From a checkpoint of a small transformer trained on Wikipedia.
Architecture: rotary positions, normalized queries and keys.
Training: 450M tokens, 7373 steps.
Each number is 128 + 32 x the weight over its row's rms, rounded and kept within 0 to 255. Layers, rows and columns count from 0. Numbers have three digits each. The size before them is the row's rms in percent of the matrix's.

# q: layer 7 attention query, 512x512, rms 0.0909, rows 0-20,128-148,256-276,384-404, columns 384-511
# k: layer 7 attention key, 128x512, rms 0.092, rows 0-20, columns 384-511
q0 031:076126134124186102093089117142173189147157089112100111113054125091171166144139134124082167104145123126168102094102124140135111102104087083103152153158135126111132137069102124067136111122132165143127128183111144138155088139176166121166102124100151070131164115152113213153162180109131169181135135119153129123135154116124087114145127022060186191107182144181122108088097111131137101140131
q128 067:094151072138155101089083109101140180136169087151149176169130125158098130114187111162082143170160172094077102121097103124107140156097101146108139116149064139157112137104072165116147115146129168104146073176141122146162166150110105102110096109117135114124133102089122108124131128118095149157114127108155109111170166118103093095152105121175164168147137129206147122100106145189155133129141
q256 042:064073100168138095098108049152140124148132134166060134110165076070134140089117124091062164164150139189123123118110167103139135176124052081126109100150179071118110105122153164055181159118082118104157125119170108139168145167125128104104143102133078103136150116131115139088139157121119189048100130162217051149212149096074093175156107078083139181154237083128139126105127164160081157137146
q384 113:059171143056118100178128158169071056171180044136101124157151093118122104134139006129153139147104095094141085095151117159143115121081120137162144095123098122144046108159086083173091042157075077144059129154125120128178147100091200109107130151104073108106154095094094059144161052142153129184101100111114142160120100167127116169178133133119118096122159132084104128158097121086107145147144
k0 028:100170131109062129141143138113145084182108144126146164186107130093124198131060066141167112131099112154150143103129125146179152160118105150109146169101139101147144129200131140124134086117117140141125105137163142093119122130145100179179113182142141175167162149149159098171160097131151134105157105141182135104094147178143193145145123152120091198061122098197147114134117138169118078176124
q1 031:139099132144106080129118138096118075098115202100107171083169117046190164137176148189134140117145126157133116144130107105167082145159088194139157107129090105139125164166087093127168155105121095143138148124203164200116098100116143159126163108172143137151071104153128126130161119115151063039101119167133123139197153131104156128161105150103105172075137078140191126161184167092120099189127
q129 069:196082124174134138131117109080155171090109136081124093113178178135108144118106142149132154073069142105138154140154084139159113112129095071193131101134088149093120153116085149158112134063169126139113087139102131131089123018141162133144145177205141130109145097180094099096146140148157120210100098110122138145100114125179099113110187120196142130111137110159144169091146147106142175130167
q257 042:132159094187143122150091091153115137075133086099112108159159172094090152155126130159135119144125118079126087042137129132162157130121053100143097079111133141131112099139099122189137107096170153106139100156164134143122139128165169153098139153104124190086123116159126080163172123089158130160087138159141134200171113155230105117094111196109151157072106112107203115121182086179141177141156
q385 104:144078105129188135103137107110135120078120145115106152113109099111131110115066062159092053092130135158127133165170125068155089089161151116135146106104153140138112168137081089128120172123146149140174140103157125130099166094124089139120159105180113136103142116158175153130135099129107143084166145123132165094149170123129170153129095119190144133086145144161105100116118154135088122119119
k1 027:063118113095198140160122130151141134174152145200118104138081113112167150158102170137115141118127081093088107143156133124124155089119167122123099108173157093079147059106140093115144100098157088110154106129081130156131150136127061111144063129050082148115189109107117114126084116093125089140170124132126112125101097130089088178166107099156165141186244097093078113146093128141152070149082
q2 030:087134092185143064077124100141067124115119107110096135163117103121081131134125135108113111148109162149103105168195111093139079115084129142114090163142120123153073147173184133164146088123128168126086119179146114125127129147164028117084146110146097181124139154112163151095076123145033068163129199112191155155122099152115138145158119165115128115099171087135087156106130080131117095074139
q130 071:148205098149167125123149152134122135163097143129160137149165123126093087150087152167086110097090092099116153114084114152105182085133114141083197109145162115140148150159065104083124115100092156146106148137135183138186168104150129115052137137127196144113139198098161090139218106198057146135127140157094105104131145117086061086071124144136156103107103130062167086104166040156086126106106
q258 039:143136133162151169196113077111113170157127124093156173161153103182089125111185111147108182149120126131155103129192102085122130161138081134151172170127100118092157096107070125058144137180128125115050162132136101108111189147096044150091128098144133157130137142108168163097130128113137118137143145125149138060097140133160088148094128162089114132159113147099092106115157157100107139173135
q386 109:083144120092169128104103096130108060163165089164092087142065075135123088114134038143116144209112176144135097082082174174106097129162155125119128116165079089133078132137160148114152070191160089130107111133136082142172134165060152096093141126172083141115117149165145096135203118135097100144195157114121144163147163126129087114172150106071120128119138130144150118180115098080102090142114
k2 031:077080182099114104112150145140135071126121142162206116130140223089163143136134179123115110122155089136133154102097159104185084157097110114100101063166134101131096151120139104163112091190132089077098102129099139119136140176127183156139131156129158113147144114151125147151126152119084146194077124173116176194079130098136143157081156123178126119118121124124174134124130127166104144195136
q3 031:115134131178139121139123128063144124161113105178140141117093085088151140157133133108091084190168174037092151169165102153113096108109146156116117158057198110163108106147143160126129147093099114109083121146147140116161183184119143172103126152088150111092093101135126143077078091109078092125074127115182110084160123101059070142114146122046176157086099108068128130073106148173124142106151
q131 069:120123094174202110150106123146145072161183118105128134111076106098158155156167143125067159156151164124106106133093143116101133148091121116126099140146096086088101111160063193152136148091100157106085122077119142126114121162134103098131177112143129109130119130121114195145130190119144129100140126075114111104157131085122089119131126109128134085184136189156156126126091123066154123128155
q259 045:105150092137170104145181120148162132170105080078176093122034090130097090083076137077126064119180134137121124130094111124135119102145091133092144120126128139117146140122190122090194173143166114169125113110139183117141096162137122188113124111112096136127097079147123141085099133068096210108097153161140078117187147156133073070166092093149110118129185123106121163195056109152096154121178
q387 117:062116141129085185122118126163163055158113121148142118159177116092086103158218079096145133175115190117130097061098175162159130109134101138131117067073125142219096105128085108207052117188090039122127089137144174128177119169130177139140115080135106121090158133157123121087077092198129148135158140098131075117101104116153079106159140133102101099116160076117126093183085086108177090120157
k3 031:114140140144096141081138124162116133179141111134157165136137113113122114128171144151113121089115110149112148104114120098208172147134140102121176194072132126158161118076112152087104170219125159095126106092120159159135149051157083170119116154114135098137174114067198162140163110091081201085176183117081077159125162141184180171130161105139060060153185155159095154108097121090060159100154
q4 035:135165116115170107164158056176171129092118093134135116104102091144126105167153124100179086166083116111216142155119081107149079149126102150138140178105105096094142058166200126195117186157177158070179072129150094071131130156100091090093113137076106121144152168102145121135099146155163114103141085063122139218082102091140168108169100184136058068070061123165161093117137109114092144098133
q132 081:092163080072112123156107120193207087069161134156118124142101117099094138146134038101146125151140114085094100145141119123173133156138112137158102140117113113161140126114164091089136188111119096090131154066177183123136137150137083052106094054105181098092153085095167149157172077126120127075120160120115123173101104115191144089145077199142124177122104070144126083132117121159152143125154
q260 049:106095095113105103158151145140162157114149095133148131105105103081111107155150056105189096123147140068160158142129126100174101056145109139147182180127145061101094098097161064090078139115101124079096134117099127131076155191153090132137147084096103093154147125115119062114070168139125092114112097087161059171078148108172140142189125144128139119093128059180146124097098180166118178149172
q388 107:047176139157119072127139134171160084154148138130090198167123109147068109115186106098120116172181168092149169102137140169148107155127102133171156091186142099156068097146102155176166166160158104122140055061115117146144127139075115107113102059191123132150135100096106125093061120146185162088142168105131099162070129123208088158158118141077132116137090126130108071146121098135112083104149
k4 029:093150112125127113111132164134107161128113119134161190145136106206137114040121167181131143115142143181071143135094130175134159141165127144094112089081134123087160174136143124109139141112115183149050157131140150135147148135159160133158102139143130112155044156172123150093175116120054104101135103166137112198184132161114134147147204111145079110140157158118124103144149125120111127143151
q5 031:151087088075074152143116122106166047079131123113132123153123126112136069073125116144185142087192146186143146057104168167098129116131140139113144093157164150177138114095174122117107051153100113194073165141142154119143103037127070168165116170155127153099140148148111100136180112149132119178186147152095127098138173132193080111142149153143115159158131096099183110105083130116112107113072
q133 079:148169160165130073141079146109141082195107134103090141143094123127120122101142151154125160197125180096113069085118176106114107134055125074138096125110083149141140121148127098127154155127103115111120134167109193102131124118114167109132083100169116088112158135120179137123113118183182146124076121170179133154148122142173153085113052165118133100150128151191155148160081063104119153171114
q261 045:164129140177185119162153174117140138141101133076112104147121118181129089106138109198154084114098160139124164157085159122079060173134108113124145154133173160100107163138121115128151178150103110132163136136137179165140109078126109192178133090136153102145128161141160132154176078147079167135064075105080160138159136206120144055135138079142182152132123142122113127095160151070147109137127
q389 103:159163093078119155129122072116145096053144097111148165127148139104148119124118075106128116126077173116104133080183163094189134145130108148121135118117118102158091182122153136101127133124161107162113097103113161153175149116105168112121165150127157117132105111068136068137102132181131169183089156111126156102104102116134074156112151173101126079132102110138107130116128118071075151185158
k5 036:134128094119146125105121142117080099079108100120114118114171070090070114097127129111136129115160089133146126120145089120114135116181105116158136172104066110107131102107138094084118107114169154136117108130096148119182152130147155146120165136182118146154147124109064181141150172138126128105234083171134090097103093104086145172167063185163081094172123090104121062133102159117169158139154
q6 036:154181211154113136149158114170163149086122065175104120108136090103153091157186148067089123127067134134146147127141102048185105103157143125109075125149129126132122100142174173188086154145173075101144122072168133115121133199149153150103119154140158151123120124101103108149127089130160134086127128130194137180161121112142136166118116141136158144073090145107209097099128138178167131075144
q134 077:107144113098121149104099156153151109142170115119088166097089104118112089139135121083160128128151141139124116131151132095195192118088146162144175156134132148075149113140109097156099174101140144178129125064109157080228061163112091091096127075122152092083091153110173107127094100126107166148099098083162125125151101070207123145160135082076092098142132143151082100141103141159168147098160
q262 050:076171129120112090089105158157112134151124151154087128071145084149120048107138083083198135083110146139114168120106108101144077110139144120154119125129144072037126093123117120142110150091075111133146096138158146147087114174083144092116149114166130128124095148136134085136117108131102078064085096130137104158125099086156141165131089186126191146151110130125173124147097134165148211107173
q390 104:099124115103147064131148117141130095101086159141079159138147146134174147121104138121112152150130162145097128104079150142128109100114115123123189136149155118062088130093108128168104081141178081103106111157038160161144108152071079082075131154142199130090084128151120109114133110141156182147179148073127114112191044113174111188189162127176120139120118110123096134105160121151130128148123
k6 037:131126138169156122119098109091132153126156084105173117172166102129142078128155095115123108148172126120123105121131198181088118175097163124088118107135104144149100110174163112055127136123161131118123112149118119099152211130133137124151150199119151139106129162160129160121127104127137126157082151108136154151102133083051125071102130100116127123137175131097103152150056142134113167102136
q7 036:123131072136135132117102140120086144119147116098148145184136139126091109070136140123142088109116145116119098150116170096135135112116118089129138169081152144101102126187093099055134096138094180186105129154144122130121099131105098121142124066137144091113078101093105076052079046123130177147148194087112102083119157166183070130110162124069136169183114112141148151184153159137117072156130
q135 077:087106135137125156189077128125094122149075098107121154100177118097111098137115129125091190121092138176175123133163129149138117134092127090137111156107126161144151198111142150165109107089140158138137134170077118097144144100143159150168093123130114114144070140168087110074071159156152128159054127125119161128126123196124114207137149124124119111134125193124172225073149203147174116138098
q263 049:103129137143140182115090179173126129159089143121158055156155113149134108100144153155102125139096135064112149194149156111130142198090136161133165104138130124173169219083169140127127148168115130182110167123139123141070118102115082113097105107102163116081099121110116123112111091124099117147146110117154122123199115149146087108107150124134107137140098121101112087105131167081138029138066
q391 114:131097129116123148161190132137065125087055170134162162124186094093114162181122070110152121091110105177167113108170158115130085135161102146123148158101198112136115122076104160181205139107123169137108138143084177116152144123137120133191096145142135085176099068179148106088093116113158061140117087128066171026093120137117158098117142055106168145180171111065140168156152096122154089117086
k7 033:119124140098158098162134117142115170126181114129112123145070149124163093111158181101157139131131150174159107112154090115101116068149139139078084072104109138115079125165142117150123063070102118146156155125145053092115162191142137125064134174123156165126152125154072142146138156146110089138162087107130105117098099112069124126178156121155104121136150087202098149154188073134120197102057
q8 036:096121190130124136134116173105101154164105174132140145102154070172107100141127128102241107101153107155126054080143132129136118086170083115122131169130112167137118162164150132138128103240143136038094109114118157172159145090116112122134172113123142191133129107166131152196171141133093133155162124158155088130121102108119114123142139100140165126093130145158086071116136108155160125156065
q136 083:141207103100154139093157129157157098157113109127101081085082129131075048072180164129161141154147106100132125088118166101120168165117116129099139112170109138105103170150142134109162152147102137080151087088144135161146121110139129138087128155193137140144108113177120173173205131103078131102156167151173142122168098076056136077092142154062144135170141120142094099191130072143183142155152
q264 055:179109103149165161201148129099146141182136131168106116068117139134144139106147107165151121067126142142125086129146149098105135081135113118100109145141125160055103135145104129082181131122174120103102172140115099121218087039135076127159122100137166141113151101164090192106141069091157107197158159096128112121091164169084110094179130138142148115108180111140106143133104130089106078119142
q392 106:107168090148123115125128142151147115108102159164114155108142167153095127205185084097170117156097130152151124115189120145175154091185095139132114117171057178137145129204138145128111077144108146104156080151138159117147111125109080134108056176176114148065147202132148077152140147119114159144108063101154140085144125104175069141123128186090158121091108105088145095134141111141096139136161
k8 038:142110163129119160111117147131126081084145114105094089153168147088124148188164137132148127119124076057115119034150111083179081145067138117199108115150111116146124071102116078129141176139163081161158092127112188116217094123108137148157120094124139155135136120095125158144145184125107144078112109114129091107088138106139147191056083126148093154178144094117162058149133129123166138151207
q9 036:118104114081168087114102118145087106144121127159163124166068094099134169047072104117176156122126153126085119181121107133136152106126094115160112101090109086109104031070124095121193105172108141162110110119155154142097153162154135137168115189102176164103111121131176117113115117114185081212177185157107153114153148157097126175144148129061153108104129125109189092136132174108140132085125
q137 084:126063155115115156107104090075109145109103111152193134100129131106134096088118056181176079116160100167106101102127092168138114137164100140111169164155139117116092225119124093125128096151143160166098116143176139140109164123132070151163128162085099133080132113148139145116148084165125122132207122082091146080119150130106106105173150145149148113087188138147117137106151080112109097113154
q265 052:129116195098099128121102127112082181149120066167156150183107108162135162187117110116121164148141082118143150131136133105149152166155125125147120129108104109081177172116186073119123102087172129171128131171134136106151153119107093143111122119136141153115126077116086175119152168207078093123129124084131129107106113082189108140119086145149126129088165147161120158064092116105111080072129
q393 110:136103108124135114147163137074109112126121122098154153109172151153124067135158144169126122107094114171183105122126079138131144146137150045110102173110157209080159149123155134149142121098142186138110142189110116103113134078147116191121175130089081127091153109182170147157135087118101048134120099103145183122110113150097162129123121103103094114138089072137187150084084129133179095110149
k9 035:157115127134119101166154093141158140180131097182116108125157187147196153165143113131169146124134105136160138131121093113112157100131137147195091106124173141149119139177103114145131082113127099150147192137131127158146136204103168161173107112121100129116122133150140122115108161107078069184132088101158123100108116170130163117143146108117101150152084118107121182110148128128147150106109
q10 040:140100087150122108117112133129152162084115136132120198133131092096104195111101095128136147119086119088094130199144107110147154084149140139157171117117082125098125112180074134147056162107152169133083126099173103095144106180148156108114123099115143096162140147049136119119079097043138083144147140090152136097102105114128137107085085182138193043105117175116101137112132155137116092090088
q138 086:112120137143096197103114173108092186087136132102116147138129095115111164159126107135102114125108126072107126169118142158139156112137140126145110114122153138175150138132133131109094080097166054143110126179193124078036096117166179145154135067098139112080109174040077104063104151172143129160116117057126129098173128134129140119131102150161165177086153105147087103085144085165130111104081
q266 058:105142075078079092088134139176159185072192107132135154163111123144132114188128116115122130165139139069101162151143095140126127103173145141125113105115123080097146110098124172114058143100144143148118127073214175100083180247107190136099116137097194132145111134121130074117122133095115121065166095154124057202089100113140160141123057180148189104124120130141148083103095111147154158103105
q394 120:151119106126177133115121147138106105104140110138084127099132163154188160114045078155102070130171152182127080154136107094157150113127122120070080109184153159107132109123129138123156105065169136126142113137139162092124154126213094030079071123120138113172093096116194119136113152094181101129151146102098180174063100164134133129193136182210197198129089138132123106105123133151126147103082
k10 043:131074142142084078139087127092139131177097087105126128138153124151158113117158092119113141127171116168170094136116153125092131153118143135121109142094161107091212117142131093116174159140161135098110145139162087151124137133074108134161151121133143067116108169211140159109134096164104157120129091157130164113113160183123089099165124132108122090148063124104113143139110172146108152119139
q11 039:124142147131131142086123142120134104097097162174137124102161185148130108128116099084153115085117135167140143125143125071132128169148139076110141109063124131123138120158123098123087122167093115124146197184043125178128101075083128153163123077080096108138090117105091133110164147169126088064109112150152106153088096136121151192159185127107058185080135137114108172091149046121127107180125
q139 092:142182132182187139114067112098130084145070149169102191138128123161109129130147114091132140157077128113123097093183080069125119122126176071148119175168155152129103165151097175167119156125124181099134117162052134181140124047147115142155156138134130148151107193170082114163080179148127167123113095154117131146117140097032139147118138077148086126113114161090168188147190129125109150141166
q267 052:175097158162112180189142132105070098134053153107113109113161168155156137154071167133127116091190111148114102145119151072076120175144154131119109146118180189128104122167149148134163208189104107140102122172073132191178093065088111121117176097160139085086102144141081149161130086094102078118132126160141113081105152144132177110127188141110087198172181131098068224101147122096078087157147
q395 126:192117106132187139164125153079164173145060093126127106097149106035214154144125176102117128100120100161135107170155145158099095105122171105062161188140113090107132113127109143149143097086163077132081142106139119112107173146155103185140154104102142121166119155117164171133154112139086156142172150194107123137159107128071172148114183040165137113135184138133171142135103178131159138126116
k11 040:136114187101126134140110137133145164120176113148092071150087127163129098088146160139105131165132099160154155086143116124132151068109131151121172126174073113106100089172118169184115145088170086208173133114108130117106118129153102072049149155150131176091129112134139062128125208132137101237092105130169164152132095068186129120080149131160130110108129104141132116131144096127142189159111
q12 038:158121143151135131133143145103121125099117115174185157013148098128111114173136131109204140126147131116112125090135157182104119100091142174101133171076194130132093122169091137068108044053149074112045117195133074107157109100133103164133123131093148067174122162136158143131105128137067135176126109092134094085124099121101091130092130173108145144134107153119177125123153110082094115124125
q140 087:093129071154178112115071076103135145131145107126172096126106125157139209121083076154190183183134188060121095124111157154089133124140144148179104132062175097140052146186134114089153190180142184100142181088112090097081114145077159127111116122176176117136156110124158109119141176145084196117119092151098076127135128126122181117140147164132174108171150133136124122147140139123110176138130
q268 048:140104085133168180048126117169130099128175075187137126019121157097141134105119137110198121138094167094110115115078122157148081120177074171141117151088112079148021156176153079120139074124086053091172081126133083106177125097129104108119125180107064114132115143168127090116125158114079070136173124129135180182130145101110131093113115096151076133166121134144145105144116155129160158097158
q396 124:122165093162114072119076112108110139181127162079155082108111161152149097105135095081113148164173128167177085117148154119112098118096104109172132033135138102150100173107104082091176103173132112116144128112114143156093156159117106096123153099126112166105134180124100096118108132076152139139099118131123163167166145089097140103134138165114127070138147140145114087119126071117158154141128
k12 047:120155103138104193135125113123162118194089059101086169148135127086124100170146113183088139141171125145139086113130135148101151174131126063063166216114152131061138118139089101139091069151061150098197104087184162167119152141166141122103116138140159113114118126187106129160128068141163141159164195127108081106091120175096101104167129126083118122174103147163141074124064119147124098095154
q13 036:184106079140123089138115110078086090155176094098178075054121173145141097122116099171152142104131128123143141108150146112085143224136155122099187082131123148102174189141114124100142173083070123112123149158144159153122134089077132127118099125124125158145099121119145150157144174129130101115075125085088090096167089124121093084147184103117117138136092110148133140209124109174116128159131
q141 087:157163083160200110133088091126098069109127110121103083136104118122135129160066129102132133109089187128122132083139141118083206202095159092183131089157168120106164131149122129124156156144083126107126156160101147138160132078170162119070160124093129166157118136110061164154156175069125133151105109093078125101128151188100074091122115157106093173158081153148099140158170138153076140180076
q269 060:206113119108139162146148139108078050182079119108134139154174133099176199077083111107058097102153127161142075077134120105102119179112141121151132138157132168084143164155141127100203114127073118092087128168110110159185137079187116138148125120146096110138116137097114155170153116092119150136080143092128133089132118207101098166152157081102068147152094122076113197141140180134084086167147
q397 113:117145136156072105167117108107100103195160147103121127206111073139109091214104186125121104150145131075197150162162183125134132124064124109154127108147096088134132127114085161124106176130062139178164099133064136139205092081078189155138138100138146190196154131114102082119143073161141093093084152088182131105166132127174100115194144129089122141169068102194106113097125120098119059106096
k13 041:117111151117103091148095131180141168149139157108127141138103128078156123082154155103143093124073120141086089114177117121125143086087059116102129137128186123153113101119152159179109146127163127114147117150134091113115167107105083098150152185133117112094152110138147153113120066183198078167104173091110062131170117126119134121139124165143166077140152163165138110075139102121159107130111
q14 043:155140107158123109155098179100134127108142163075082158106112094136081182130133112148125108151177099088154175119114076157097090133141119097125113122116122161170129119173114155152131118074183063106130114090167101113150153129126148099161163139111140089103154134127154139177154115160114101099106110192203117143112116135148167167137086188123148111103159167147109101120138175175154172121115
q142 098:114147166135073096127091172115166168104133127088172115131123128160155157089162187138119145110149138056156144112061127174065147145123168080158139077103076131129173099113142135131083102142165109089101121106186130139109146116125081131101131180135165162135135155114126143162103138163059167144127171156163095118141156104119132106072159187137226147158119105146150065110107069127114143118124
q270 058:155116162124181150166115134144157152106155111103140178125136129104137116100115125186169109077155106144146161126077063188067121103131153101119109112121146175125072113139067141098126088106139109222127150091163122114083112111141146111158145169141156119162122169119110103126142108109125065121109121197156133153153101138136118143106102148078115120140063128163109047119120067167172102124162
q398 116:132157134130134111114098129077145170125179099165091128138097127141141155143112114115170148181125116065118133165103109153087198073147153107131096109180046108083195044115175167087113155103097115077187144117156167158103137098147044170083137126136115126139149134135114145152113119100126126118158168160125134117192128111092136153145131125155194108162102121167105122101150147150109101109147
k14 044:172143110102153161077125117129139130167111123063062133158127119102114178148132184098169119147093150083135100093138178105171131128054151111153152117098141154107077104092113098089130139120162164096128074100142192160145094131075119101145132098172129132121098115110060148123125131165183124130068097126119134154122137096137124161147077091196116103146149099088166104096085150122134075196160
q15 039:184166186165051150180116128125134091103105126132157106091122051161163105102175098069126122128133162118129118110162163109115176123138134156132155134135174136165144151159110099130150086150120075164122118133118112131137134118071061168182177104106106093112126113155143077123142160209104122132131165153097112132089087110137073164097140123131128098142137152176089089135153131128137210162102
q143 095:128226091175141104106134096115112077116156129113141113121065152117115148132098115107102133122122160123135107145113111099130138105092171098134095123103180108084098145172119093119158143126095187132141150108097170146168105162148106146120132116161166137097112084151118202171114095024089098098113198139110129111092110136108162141143112140168107167184138194159126099184170138094134123150152
q271 059:112169099143135098122094193096142158095100149097140105137113148129127097126158101137138172134183138119174137102118130166098099087179124118149146148161178150106179124148125164103170111129123153158153099123111111143157120136137200125173127172166152133129118082195133144150135095099071150148122147128180155136138065124085152087131140156184164138165169087152150086147116142163111107057144
q399 123:104104183168085130101145150101111111157151114169153143120155075104158084209159186073116152159132142178112109126096120145098106152072114150139140154126153142104158097174154115139111124174085157113096098125140124175118101104115083158100095107112152122177112115086146142139076153129090050150051170155166101106154120164138123120108070139155111130194169128110095101143098099166073121088116
k15 046:095129171083047190117146176165147114121125123112099125083077140180156082124105149141092097107088131033072086119150096104140116167100132059165131084115108057150147130119109173122056124231092101070180149160171146175141097128063126123093104135145128132125093122045154123159129048129155124143143097179117143159141122129099130103196107139105169110128153120103134161124133109093105102164132
q16 039:136062092139170095085083140112074076099127101145141069134156155073060127105097115135145096098137140180170103089137139132156097168124165129132123125130188137067145190146098113117142110096082120114101160148187121118113140114154178135137070110150130117136099114141110114105124105125186151128127089161125094186116125178085143137136143176062065156147156197120157128148137144146110087165158
q144 091:120149125190097115173074091115108120132158094154118124153143106119117096151130105143130127132120120094132112111204104146114133097140127142139149131195121154196166083161162130084160125096118070127185101116169181141169141087121225087165106084113149133161196153119085126099130152188168139150076140071149105096128154138109130136139120114068105135101128076112112167113082145124132211135174
q272 060:100114097172148146096075135172092083155154068150149100148096126097155157109123119149087090084163126116143112116238140064153150205076134123129097174167128070105130158160121119132194103085079125110115107148120122112170139105118133151125082115114106152124142134114108206155125158088138141131098104104083136155074162185107074110189144156081125136104141156116091171106162179107109110212133
q400 121:212113108103167125147077116128116123063113150129116132183133147170127121112098137172091134033083168126140144146149127119160101155167226144134177141113158147173119155093088098141159166104088127123187081119100063114142126108105146114122162076078061151141138125121190135129152171136151125099114121052157098077157152096113137113124116148109102103113192157118157187092147088060081129171103
k16 047:137128166112136069162144072119122119068130160171114148044144119136149099186173087146180124131159145143151159091116170095101152115137137090136115100135133073147102060142171178172114148097114147095138159124080091147068150148097158109099135161191096109106127139149152102118200141148136166158134104138111142115134120141166163126108124150143163101117081108172094181128108124153148120083108
q17 043:121146075124128129155134105131069079107129140089170127121166128137152115138095090158122079182156132181129078100168156142088148109142088152135127116110096184150129212149104116086202106150100117102087163161152144184131115105107089185157112094114088132135124151142162133144135196144112160108170219085149077164142112151079166131102139139124152145120222153137094138100156095087091190157117
q145 088:165114128184145132073142128097070154138124136139134156092177114175103140176119058158122080106158140160103094130133154105143114090140147178128138192129110181165129176171093124112107040120084093147090095085091157183144135066142113165112125103117182123154185126163072135141213142188162171120131185154097090062132109141109115148154131103114101139144146129127097116155166098088115081142163
q273 059:175153042144114129172156165081096131163127136067147169114154088096164138108145138165173130115100153182133080089099160074126161066100195082116145154117095172110129144150154125172166144082106113160065112150159162186145070116096126134106153121133115124174126169118119154123154117115107102170107136078114127106152085160081111123102133197158165146161164131134107181118118144089065074113097
q401 122:087095086169127146091114081107123180122182121102092175125104150171171109173138052127125117098147156146140084093166157101163127098148110162121068141134126129109107132160132110129096090143082166080159085115101089185130104093119166149115170068194170122051185120131091131104196103158149123121135099041156170108100113085152076159164158147086093163136091066117117106083104090136112106124167
k17 046:113073101158109130081137115139154097147120126136131104148159173160107109134114127124112132169134113098142146139239137113137112135143125105176093195167124142148149136081070083118101111104154096130175160148096091135161123120141164142173194123132102091105125125101158149143134124082106064111131114166188180184135127085188047165169120092130116101127080150155131106135145112096163138133158
q18 043:129081122118125134176122103103143115136096123180235105130081123092127144178087203131152116095094156133084064187091109092102127157128091128148173177101135110108107163153161102124128099092090137093077145160144158121095166086147081139173126122136103078135140076121127133128109137137161162108130169122106120120196120170102141086065148175130071108139141129140162147128178086125094119146146
q146 097:079175099093134145103081136111078102147112136135122155165109155141165098153168087106114123156087118190132100158132153083176128160079140120133119151138218059156135193116141106151138107123079125098125149192155067155184161131162098150129103098097103140135140151127176100083113143117096100106133135143091150121141162152111128095146158102111060121110072121116128134162122118089117126152146
q274 058:091137147137157104132089133113107095113076100144128097094137121108137098165130202118045102119121090135124135111157168116113089171144131145146087102136112162114148109064151107123106158096103053126156159163123133073114110164098123181098112071136126169112103174107116118084122079143112119127138048101114140144104145112100129147091139115141077097147171138122113142073137098132112140171140
q402 113:171136096150151102171115157102168192147106096189174128148116102114127143115121101170171107127157161179139114099108108113101137118184139156127122127163105132148114142145159121098148150122159138142094127125178171189133098129189095147123114105139096102139112124151161132096079113144099175163218143169089163115106105185091225095091164129093091096130126096172124133074146165158148101184141
k18 042:084154137112134167135128125129177078132131169109138162179090100115050112095121111148155132160185092157199053119145117144143141121140155162134134105099084161058133114159109143131164136155147143092134104101148147139129125140147108098124164195132110126182096116185138163163141174085094081107125162138195146120137137091105118110102108148157150119102096138101084110162134127137153197151146
q19 045:142157203127072151170131144123146175101130167182110120162159106127149164124158158135181094135178184129131199054129125163131107119148179134130145156122105092190160127138125143105120156180112129089086144091139158130136117158113096148103161184078147152158111103133122136152108143097088133123156144093137084115192129095085111085077065054181100121095121144155104122122133108144107128150111
q147 093:096208086115161144070123138117140091113142145154128114162159100142092077122143131150118156142133146139128078125078128144167120110101123162102106153124081126076166118131139076140171107086130151101101121095142162170137136134162136099103130115180159109146130145149108148166166119088148132127175154146153135167095125131083133135159102152120126160143129091137134105201095137138132201110124
q275 058:133225088109144160117123161082111182101083149147146171139201134175122150099139140144099105143110143161129172113082117185147155088189158092127166145132149175115115070158097160129142152086163151162181126096150178118174101178092166148115193125163129133133126127191164096148152095109149173145160120161136132159115095133165157108068115150127188124176167121104116139144109081152074101134147
q403 107:071131126117114113092152172136135163132120128093113083126142144118139143148161114055165095125150158094125131114092102130149154153141055154065122130155130077144120179157170106085085072143208088148150136132189154139069105110135121174095082096120156106125130156103068133166101112114097100138135139127152094127144087110142100143065170120090074174132124117167145165141111074125122082101140
k19 043:122093156128097143142106059171126131096134100123149136028098079123126128089135159154089155139183114096121117140121162144073155114130121131054103118087071113117102167090145159092086126123067156177119170148082178111141129137138140143102103116136150144112120085079143153125119149147088114102103147147184123147133139097110083153146131174170122127166147138117098037141187120163143136125101
q20 041:081164128163145147117084096149144185132079136118163181068143150158101110165158155120131109126110144149133079082143148153089182123076153113090111157179066104098141086170111132103117138090060112140103127173119147108140147154148122143157114117103174107104131131155109117132114134129173178122164138138078140111101122183133155121103141202151109155107082131169104109134185137137117039141108
q148 092:103139194119091114131061167121193144134122104182142128201085098105092120150128112124152165130138131154139109086133107092118142114123160143160136146113200122073134187118173110137141153135097219113138143137091129139130140104126113157155141110163091140162083147151095147128116136078164088131126164164118092137080096173095160093083158104138069127142106128118092118150173160110134143141073
q276 061:136207148162128037096112159169116156126135115165135103180143158115101091118130140129131158159116123161155126060150094152101113132141134141178111160075133145061123100129118149145098096134092141046161112150131112101160130112092133126150167146096123105129123092163129155092171150110104125150104073133198116170150150146142164100150123099135042092091134136097138125095097131123174163129172
q404 137:135226113186198111114116154124151080079127118176124102159108167137129140112118099069142121159090119138090120099139109181150146102153091107128171098111161114092135130080165148019138109146111112091182087117180127131130083102178152082152118096080126116165136130077120096066095179122159081130102128058132109141165150092161108122146154113175152112091173148157187086150114130123103192111195
k20 052:133133188175118147198130124131128078177136088133100124112083121162108116211133099156141112159204099144171080204145130144173085145113140123137118058104093108154138091168090148094112088135120150179153135120166113107127200142114138131104140129063174151107065142173114138107092151185142150076143161112144140121102132106072122169130112156170209120093117119046114052114135076147125150113140